Weights of a small transformer language model.
Size: 17 layers, 5 heads of 32, MLP 1280 squared ReLU, vocabulary 980, 9.04M parameters.
Architecture: rotary positions, no biases in attention or MLP, normalized queries and keys.
Training: a variant of Adam for these matrices, 508M tokens, 3877 steps.
Each number is 50 + 10 x the weight over its row's rms, rounded and kept within 0 to 99. Layers, rows and columns count from 0. The size before them is the row's rms in percent of the matrix's.

# down: layer 8 MLP down (transposed), 1280x160, rms 0.181, rows 628-647, columns 80-159
# up: layer 8 MLP up, 1280x160, rms 0.192, rows 629-648, columns 80-159
down628 133:43 46 39 66 40 48 56 50 32 61 55 47 52 57 65 63 48 44 51 55 51 63 48 52 64 47 47 43 61 35 57 52 49 48 49 43 55 71 40 45 43 50 47 38 43 32 44 54 49 63 61 43 46 55 46 53 34 32 53 34 55 33 56 47 70 49 59 49 50 39 56 25 53 60 69 45 69 55 58 54
up629 016:58 35 46 57 65 46 36 55 37 44 61 42 51 29 54 57 61 41 49 48 41 56 32 60 50 62 55 63 60 49 43 55 53 47 44 58 54 32 44 56 46 56 58 47 37 45 72 66 57 56 39 53 37 40 39 55 45 38 58 46 52 40 47 48 52 51 29 54 43 50 48 60 49 63 60 66 56 54 39 45
down629 010:53 48 58 47 54 45 42 51 64 50 42 44 53 59 47 37 52 54 44 55 66 48 61 30 50 30 47 58 62 38 59 38 46 49 55 66 61 48 49 53 29 70 64 55 53 55 41 51 32 52 40 60 38 56 37 39 42 41 66 55 46 53 43 53 68 48 71 47 34 68 53 51 54 43 53 10 35 48 37 44
up630 130:48 43 44 66 53 61 59 52 50 38 41 43 45 59 22 50 55 54 44 41 49 47 19 48 62 67 58 65 60 41 39 52 33 44 56 50 47 59 38 42 58 60 53 55 43 43 58 52 51 54 46 57 55 54 44 54 33 59 51 37 39 50 42 65 65 32 52 59 53 48 29 48 41 72 44 50 44 50 50 33
down630 131:48 43 63 58 50 53 46 43 36 44 57 32 48 44 55 65 44 68 45 38 44 40 40 77 51 57 44 58 71 58 49 43 48 46 45 55 45 60 42 43 63 43 40 28 47 53 55 40 46 35 40 52 58 51 66 58 61 58 34 52 58 45 49 48 42 74 45 60 51 59 34 78 60 48 51 38 55 78 50 47
up631 029:57 46 49 47 64 54 56 50 55 43 51 51 55 48 30 45 50 56 48 37 44 60 53 65 62 45 42 60 49 56 42 54 46 54 58 53 51 50 57 45 54 40 52 53 39 28 61 51 60 49 46 44 42 45 40 53 47 44 65 51 48 61 59 58 49 42 34 49 59 50 50 52 47 58 39 71 45 52 43 44
down631 022:69 60 46 40 46 41 37 46 65 51 52 51 75 68 42 39 56 51 52 49 52 46 40 64 75 43 48 60 65 59 44 68 29 54 54 43 57 53 59 50 61 49 34 49 58 43 60 39 57 44 66 44 49 48 54 44 53 45 39 60 40 34 35 44 49 49 29 38 38 34 55 49 36 53 36 40 51 71 41 40
up632 023:51 50 60 56 64 50 51 59 40 44 47 46 49 50 48 42 63 46 51 41 38 63 51 53 64 60 62 50 52 60 42 58 46 43 48 59 45 61 52 45 58 44 56 65 39 37 66 43 40 49 44 47 47 60 38 48 45 34 61 46 51 70 64 61 66 38 41 46 45 48 43 66 54 52 40 53 43 53 34 44
down632 017:31 56 37 47 37 38 33 54 36 52 45 41 52 52 57 56 38 35 47 58 49 40 53 35 68 52 42 47 56 61 32 43 49 65 47 52 52 43 39 44 51 60 39 67 45 34 59 65 31 47 63 46 47 51 56 55 49 47 61 40 36 38 65 55 60 61 55 55 38 40 31 62 37 36 45 50 30 45 69 47
up633 126:73 54 45 26 59 61 64 59 41 61 52 51 42 24 50 58 49 50 56 40 47 64 62 54 49 47 57 56 43 59 33 57 59 41 56 35 50 45 44 41 42 49 59 59 39 44 49 45 57 49 54 72 46 40 65 55 65 40 48 50 65 72 53 58 55 42 50 47 56 33 56 65 48 59 44 55 42 46 59 58
down633 129:45 44 49 57 44 48 56 46 58 41 65 63 46 48 59 43 43 44 53 41 44 65 46 49 50 50 48 50 33 30 69 50 39 56 55 59 59 62 49 57 25 35 51 46 54 51 34 50 33 41 53 47 51 63 46 37 37 54 26 47 47 44 66 31 60 83 55 57 47 54 56 54 61 59 40 54 50 58 43 40
up634 122:49 45 56 45 38 39 39 37 55 53 62 58 54 38 56 70 48 57 37 41 55 48 47 48 56 48 42 57 44 40 25 61 52 42 63 58 37 47 39 52 43 51 56 49 53 54 46 48 50 68 53 53 51 37 33 34 56 56 66 47 47 65 58 56 52 29 40 53 43 68 49 54 51 59 43 75 50 64 41 60
down634 124:54 32 54 45 46 43 58 22 59 60 41 33 55 39 42 55 65 58 49 73 53 45 51 59 51 47 50 56 48 32 55 38 62 55 62 53 44 51 45 43 43 62 51 42 42 58 58 59 58 66 50 50 53 51 54 49 70 45 44 61 53 52 64 31 35 53 52 67 40 48 46 68 48 60 49 56 43 64 49 51
up635 121:64 34 56 60 40 52 43 74 51 58 39 64 41 47 45 46 50 42 63 46 47 58 54 59 55 47 65 46 58 31 50 50 52 57 73 51 47 53 53 46 51 52 58 36 39 45 74 63 56 59 48 42 54 38 56 64 41 45 54 67 42 38 40 53 78 43 38 56 43 44 53 40 57 61 62 67 60 39 46 55
down635 123:62 55 38 54 51 43 55 55 37 64 59 41 51 54 67 50 45 39 64 51 52 67 63 57 41 45 58 45 58 35 48 41 60 36 42 55 41 67 39 43 52 48 55 41 50 42 50 48 40 48 63 36 57 47 44 54 36 50 29 41 39 29 58 46 63 49 53 38 51 43 64 40 59 58 47 38 57 66 61 52
up636 030:64 42 40 60 65 66 56 58 46 30 55 52 46 50 35 63 55 44 63 54 43 70 39 60 47 55 49 59 41 60 45 50 41 52 45 47 39 63 46 53 55 42 56 51 54 32 69 64 49 56 41 58 49 46 45 42 62 49 66 65 69 49 54 44 49 47 47 43 66 48 49 56 64 52 65 60 45 47 30 46
down636 024:34 40 50 24 57 54 47 57 62 67 46 50 70 28 50 50 50 55 32 47 67 61 40 52 43 35 57 46 48 44 59 54 60 57 49 34 35 54 72 47 50 35 57 48 21 55 44 47 38 61 47 70 49 46 53 46 44 49 51 40 62 46 50 45 63 55 40 62 45 66 54 61 36 48 50 37 53 50 57 51
up637 125:50 63 56 39 62 60 60 56 53 52 58 47 44 51 54 67 46 54 39 46 47 54 50 50 48 46 57 65 54 42 45 55 40 49 63 50 30 43 44 46 55 67 63 43 53 46 51 64 50 54 51 44 37 41 68 49 41 25 57 59 69 49 49 68 50 55 47 46 49 62 54 46 46 41 70 39 64 53 52 41
down637 127:51 50 41 60 52 61 54 35 33 38 34 53 50 43 52 56 43 44 47 36 69 30 54 42 48 36 65 58 62 70 34 55 58 53 44 49 41 58 41 43 53 56 55 42 39 64 34 49 40 43 58 50 38 52 51 72 44 59 47 52 50 40 38 40 43 56 45 53 55 56 46 58 70 43 57 39 33 42 54 59
up638 127:68 66 48 31 49 62 44 54 54 58 41 40 39 51 52 41 48 57 46 45 37 52 11 61 39 50 34 43 37 62 39 51 36 61 50 46 49 59 34 53 50 62 46 63 52 44 57 54 51 56 38 57 50 57 55 36 52 58 51 40 60 45 50 64 51 50 52 38 47 44 59 60 66 54 43 35 57 34 39 54
down638 131:46 58 32 52 38 56 31 53 52 54 60 63 56 49 50 64 67 46 50 41 49 60 45 48 55 47 48 59 31 44 58 41 54 56 53 38 50 63 54 71 58 70 45 55 45 47 66 50 58 29 40 54 57 36 68 56 65 40 74 57 50 51 52 39 41 46 54 47 51 37 44 51 26 51 51 64 37 51 54 44
up639 120:71 56 28 49 41 50 49 65 52 33 43 53 51 32 48 61 58 58 65 47 41 48 61 59 45 56 36 65 48 77 54 58 44 34 70 44 48 55 47 40 54 49 57 61 53 46 55 59 44 66 56 72 47 52 43 44 55 35 37 58 34 43 57 43 27 49 49 48 51 58 43 39 57 51 59 54 59 49 41 55
down639 115:45 54 51 63 50 55 41 53 34 52 58 49 66 43 65 53 30 49 44 39 57 38 48 54 46 44 56 58 68 60 63 45 51 54 36 53 56 42 42 47 60 58 43 52 47 42 48 35 40 55 34 40 42 45 52 45 57 49 47 63 47 56 45 42 87 37 66 41 49 41 46 67 39 25 62 49 32 62 57 58
up640 121:37 60 50 49 44 44 63 60 52 54 34 41 53 33 56 44 57 49 59 33 32 52 60 74 37 76 48 34 51 41 47 39 36 51 41 61 30 52 57 58 46 67 51 37 49 41 56 52 62 51 55 54 48 59 67 70 42 39 53 35 36 51 71 32 53 47 53 47 57 29 50 54 63 59 68 63 52 57 49 40
down640 120:36 40 54 45 45 53 43 63 54 43 54 30 50 51 38 52 61 65 37 46 52 45 62 49 54 40 62 50 61 43 53 75 57 53 59 56 58 42 61 36 37 60 37 45 49 62 52 40 48 40 40 50 44 44 41 28 47 54 27 61 49 69 59 58 37 48 34 47 50 60 52 40 45 57 48 51 51 52 52 48
up641 115:47 45 45 60 57 39 30 63 57 43 49 60 48 60 36 51 55 61 62 45 41 49 57 51 62 50 48 71 55 58 42 56 50 34 45 42 61 55 52 53 83 50 46 71 33 41 63 39 37 50 49 52 42 59 47 41 58 58 50 69 46 54 51 47 51 43 43 50 40 43 52 45 69 50 55 65 47 73 48 49
down641 114:62 49 55 32 50 37 52 51 41 46 46 61 47 45 61 35 43 53 54 56 54 47 54 63 35 62 38 51 54 58 38 54 60 54 39 35 46 57 62 39 33 79 30 38 49 39 67 33 43 55 52 39 48 36 57 56 51 56 25 51 55 44 57 51 73 53 63 50 58 33 50 54 58 62 41 61 43 64 46 52
up642 120:60 44 40 45 64 60 50 42 39 58 42 55 46 36 38 37 39 55 47 30 50 49 42 53 62 46 43 60 45 55 36 57 53 46 58 44 46 57 43 36 67 61 56 48 56 46 45 38 50 43 45 49 35 30 43 50 56 65 47 55 60 26 32 41 51 56 48 45 42 48 63 63 51 53 65 68 58 79 46 66
down642 117:41 60 48 52 52 51 51 45 52 51 64 36 64 51 64 67 38 46 57 49 45 35 41 55 63 62 48 34 51 46 37 52 52 28 54 61 75 51 39 34 61 59 35 31 39 59 46 45 40 47 58 61 48 58 49 68 53 44 60 56 45 41 73 49 37 51 62 48 54 50 60 55 79 42 56 47 40 56 44 59
up643 028:58 40 47 53 64 62 64 47 47 58 52 57 55 54 33 70 64 54 55 35 39 50 38 57 50 58 69 55 49 49 29 56 56 55 39 46 39 56 67 45 49 37 69 48 43 37 62 48 43 61 37 49 45 38 51 50 34 38 64 57 57 52 42 51 55 48 39 37 44 53 57 44 42 62 41 56 46 37 41 47
down643 023:62 50 42 44 43 61 59 37 53 47 53 44 52 52 57 50 39 32 53 64 49 33 60 68 51 33 59 43 34 51 56 46 61 59 39 44 48 36 54 25 40 40 49 51 53 30 61 40 49 57 34 51 48 47 54 44 71 60 45 38 43 43 55 37 55 53 57 54 66 57 53 60 28 51 51 61 51 46 57 53
up644 029:57 37 44 51 52 48 42 58 49 48 68 49 46 46 39 61 57 42 46 40 37 67 43 60 51 54 45 55 44 54 37 51 42 45 44 43 38 57 59 53 49 46 50 41 49 28 65 57 53 72 40 63 38 42 54 47 47 39 73 70 44 53 48 50 66 55 37 46 48 36 48 47 53 59 34 58 44 53 41 42
down644 027:53 45 54 40 51 52 47 59 66 67 60 69 65 52 55 57 42 38 56 39 57 42 52 64 61 52 51 59 43 42 55 33 55 46 64 45 65 50 55 36 48 50 50 56 47 57 41 67 46 45 47 48 53 58 44 37 43 61 56 46 64 59 47 65 40 51 40 52 43 40 65 51 55 62 48 29 41 73 31 48
up645 132:37 33 52 57 51 61 54 34 44 45 52 41 52 39 63 64 57 35 60 58 55 49 65 42 57 52 46 52 60 44 48 44 36 42 45 61 34 48 49 34 69 61 56 57 38 36 51 68 62 53 49 60 39 44 49 21 49 44 52 58 52 66 36 39 54 52 42 71 48 57 39 66 58 52 42 43 52 38 42 54
down645 130:56 79 58 54 39 48 69 51 48 44 42 51 43 44 63 34 51 41 52 44 55 32 61 40 37 41 44 66 56 52 51 38 67 36 44 77 56 51 52 46 66 49 55 63 73 31 43 46 54 56 50 52 54 39 43 34 76 57 67 50 55 53 44 39 46 61 56 63 47 48 56 48 56 59 33 46 49 46 57 58
up646 034:50 54 43 39 61 62 58 56 45 33 75 54 36 41 43 52 59 61 54 50 35 59 42 63 49 54 55 60 38 48 31 54 37 47 49 51 27 49 55 44 53 42 60 45 40 41 66 45 68 52 45 61 53 49 55 50 51 43 62 59 57 50 37 45 50 46 38 57 61 42 59 51 43 69 58 59 62 54 37 60
down646 034:37 70 51 50 38 57 55 44 62 44 47 37 47 47 42 79 44 40 45 53 47 50 43 44 53 50 52 66 38 46 31 52 55 54 50 68 50 48 58 48 55 46 55 56 58 48 62 58 54 33 49 54 42 44 37 61 61 53 52 48 66 51 31 39 61 39 53 43 49 35 66 67 53 33 55 50 65 33 49 28
up647 022:63 50 48 58 63 65 46 60 39 37 57 66 51 47 38 55 51 62 50 34 32 67 52 59 51 60 45 49 40 51 44 47 41 45 45 58 49 58 43 58 56 35 62 38 43 45 69 41 53 53 40 59 54 44 47 44 45 52 63 50 56 50 49 59 50 43 41 47 51 40 46 40 47 65 43 79 47 51 54 49
down647 020:44 55 61 59 48 45 55 63 24 58 43 55 57 74 27 48 39 34 58 60 61 50 51 33 48 50 62 37 49 50 53 30 63 42 38 58 59 47 43 50 43 46 36 50 55 59 56 56 50 40 71 37 39 57 56 67 55 48 50 49 51 36 60 48 21 45 41 47 35 36 41 71 57 30 56 56 55 42 47 51
up648 109:45 47 46 47 57 54 55 46 55 68 33 54 40 39 31 35 51 48 41 42 44 49 50 64 45 45 30 52 55 57 46 69 49 51 55 43 55 43 48 57 81 58 50 56 48 31 69 56 43 54 40 41 50 38 42 40 47 43 54 62 61 77 41 44 42 47 55 69 38 45 41 60 63 64 61 57 56 54 53 57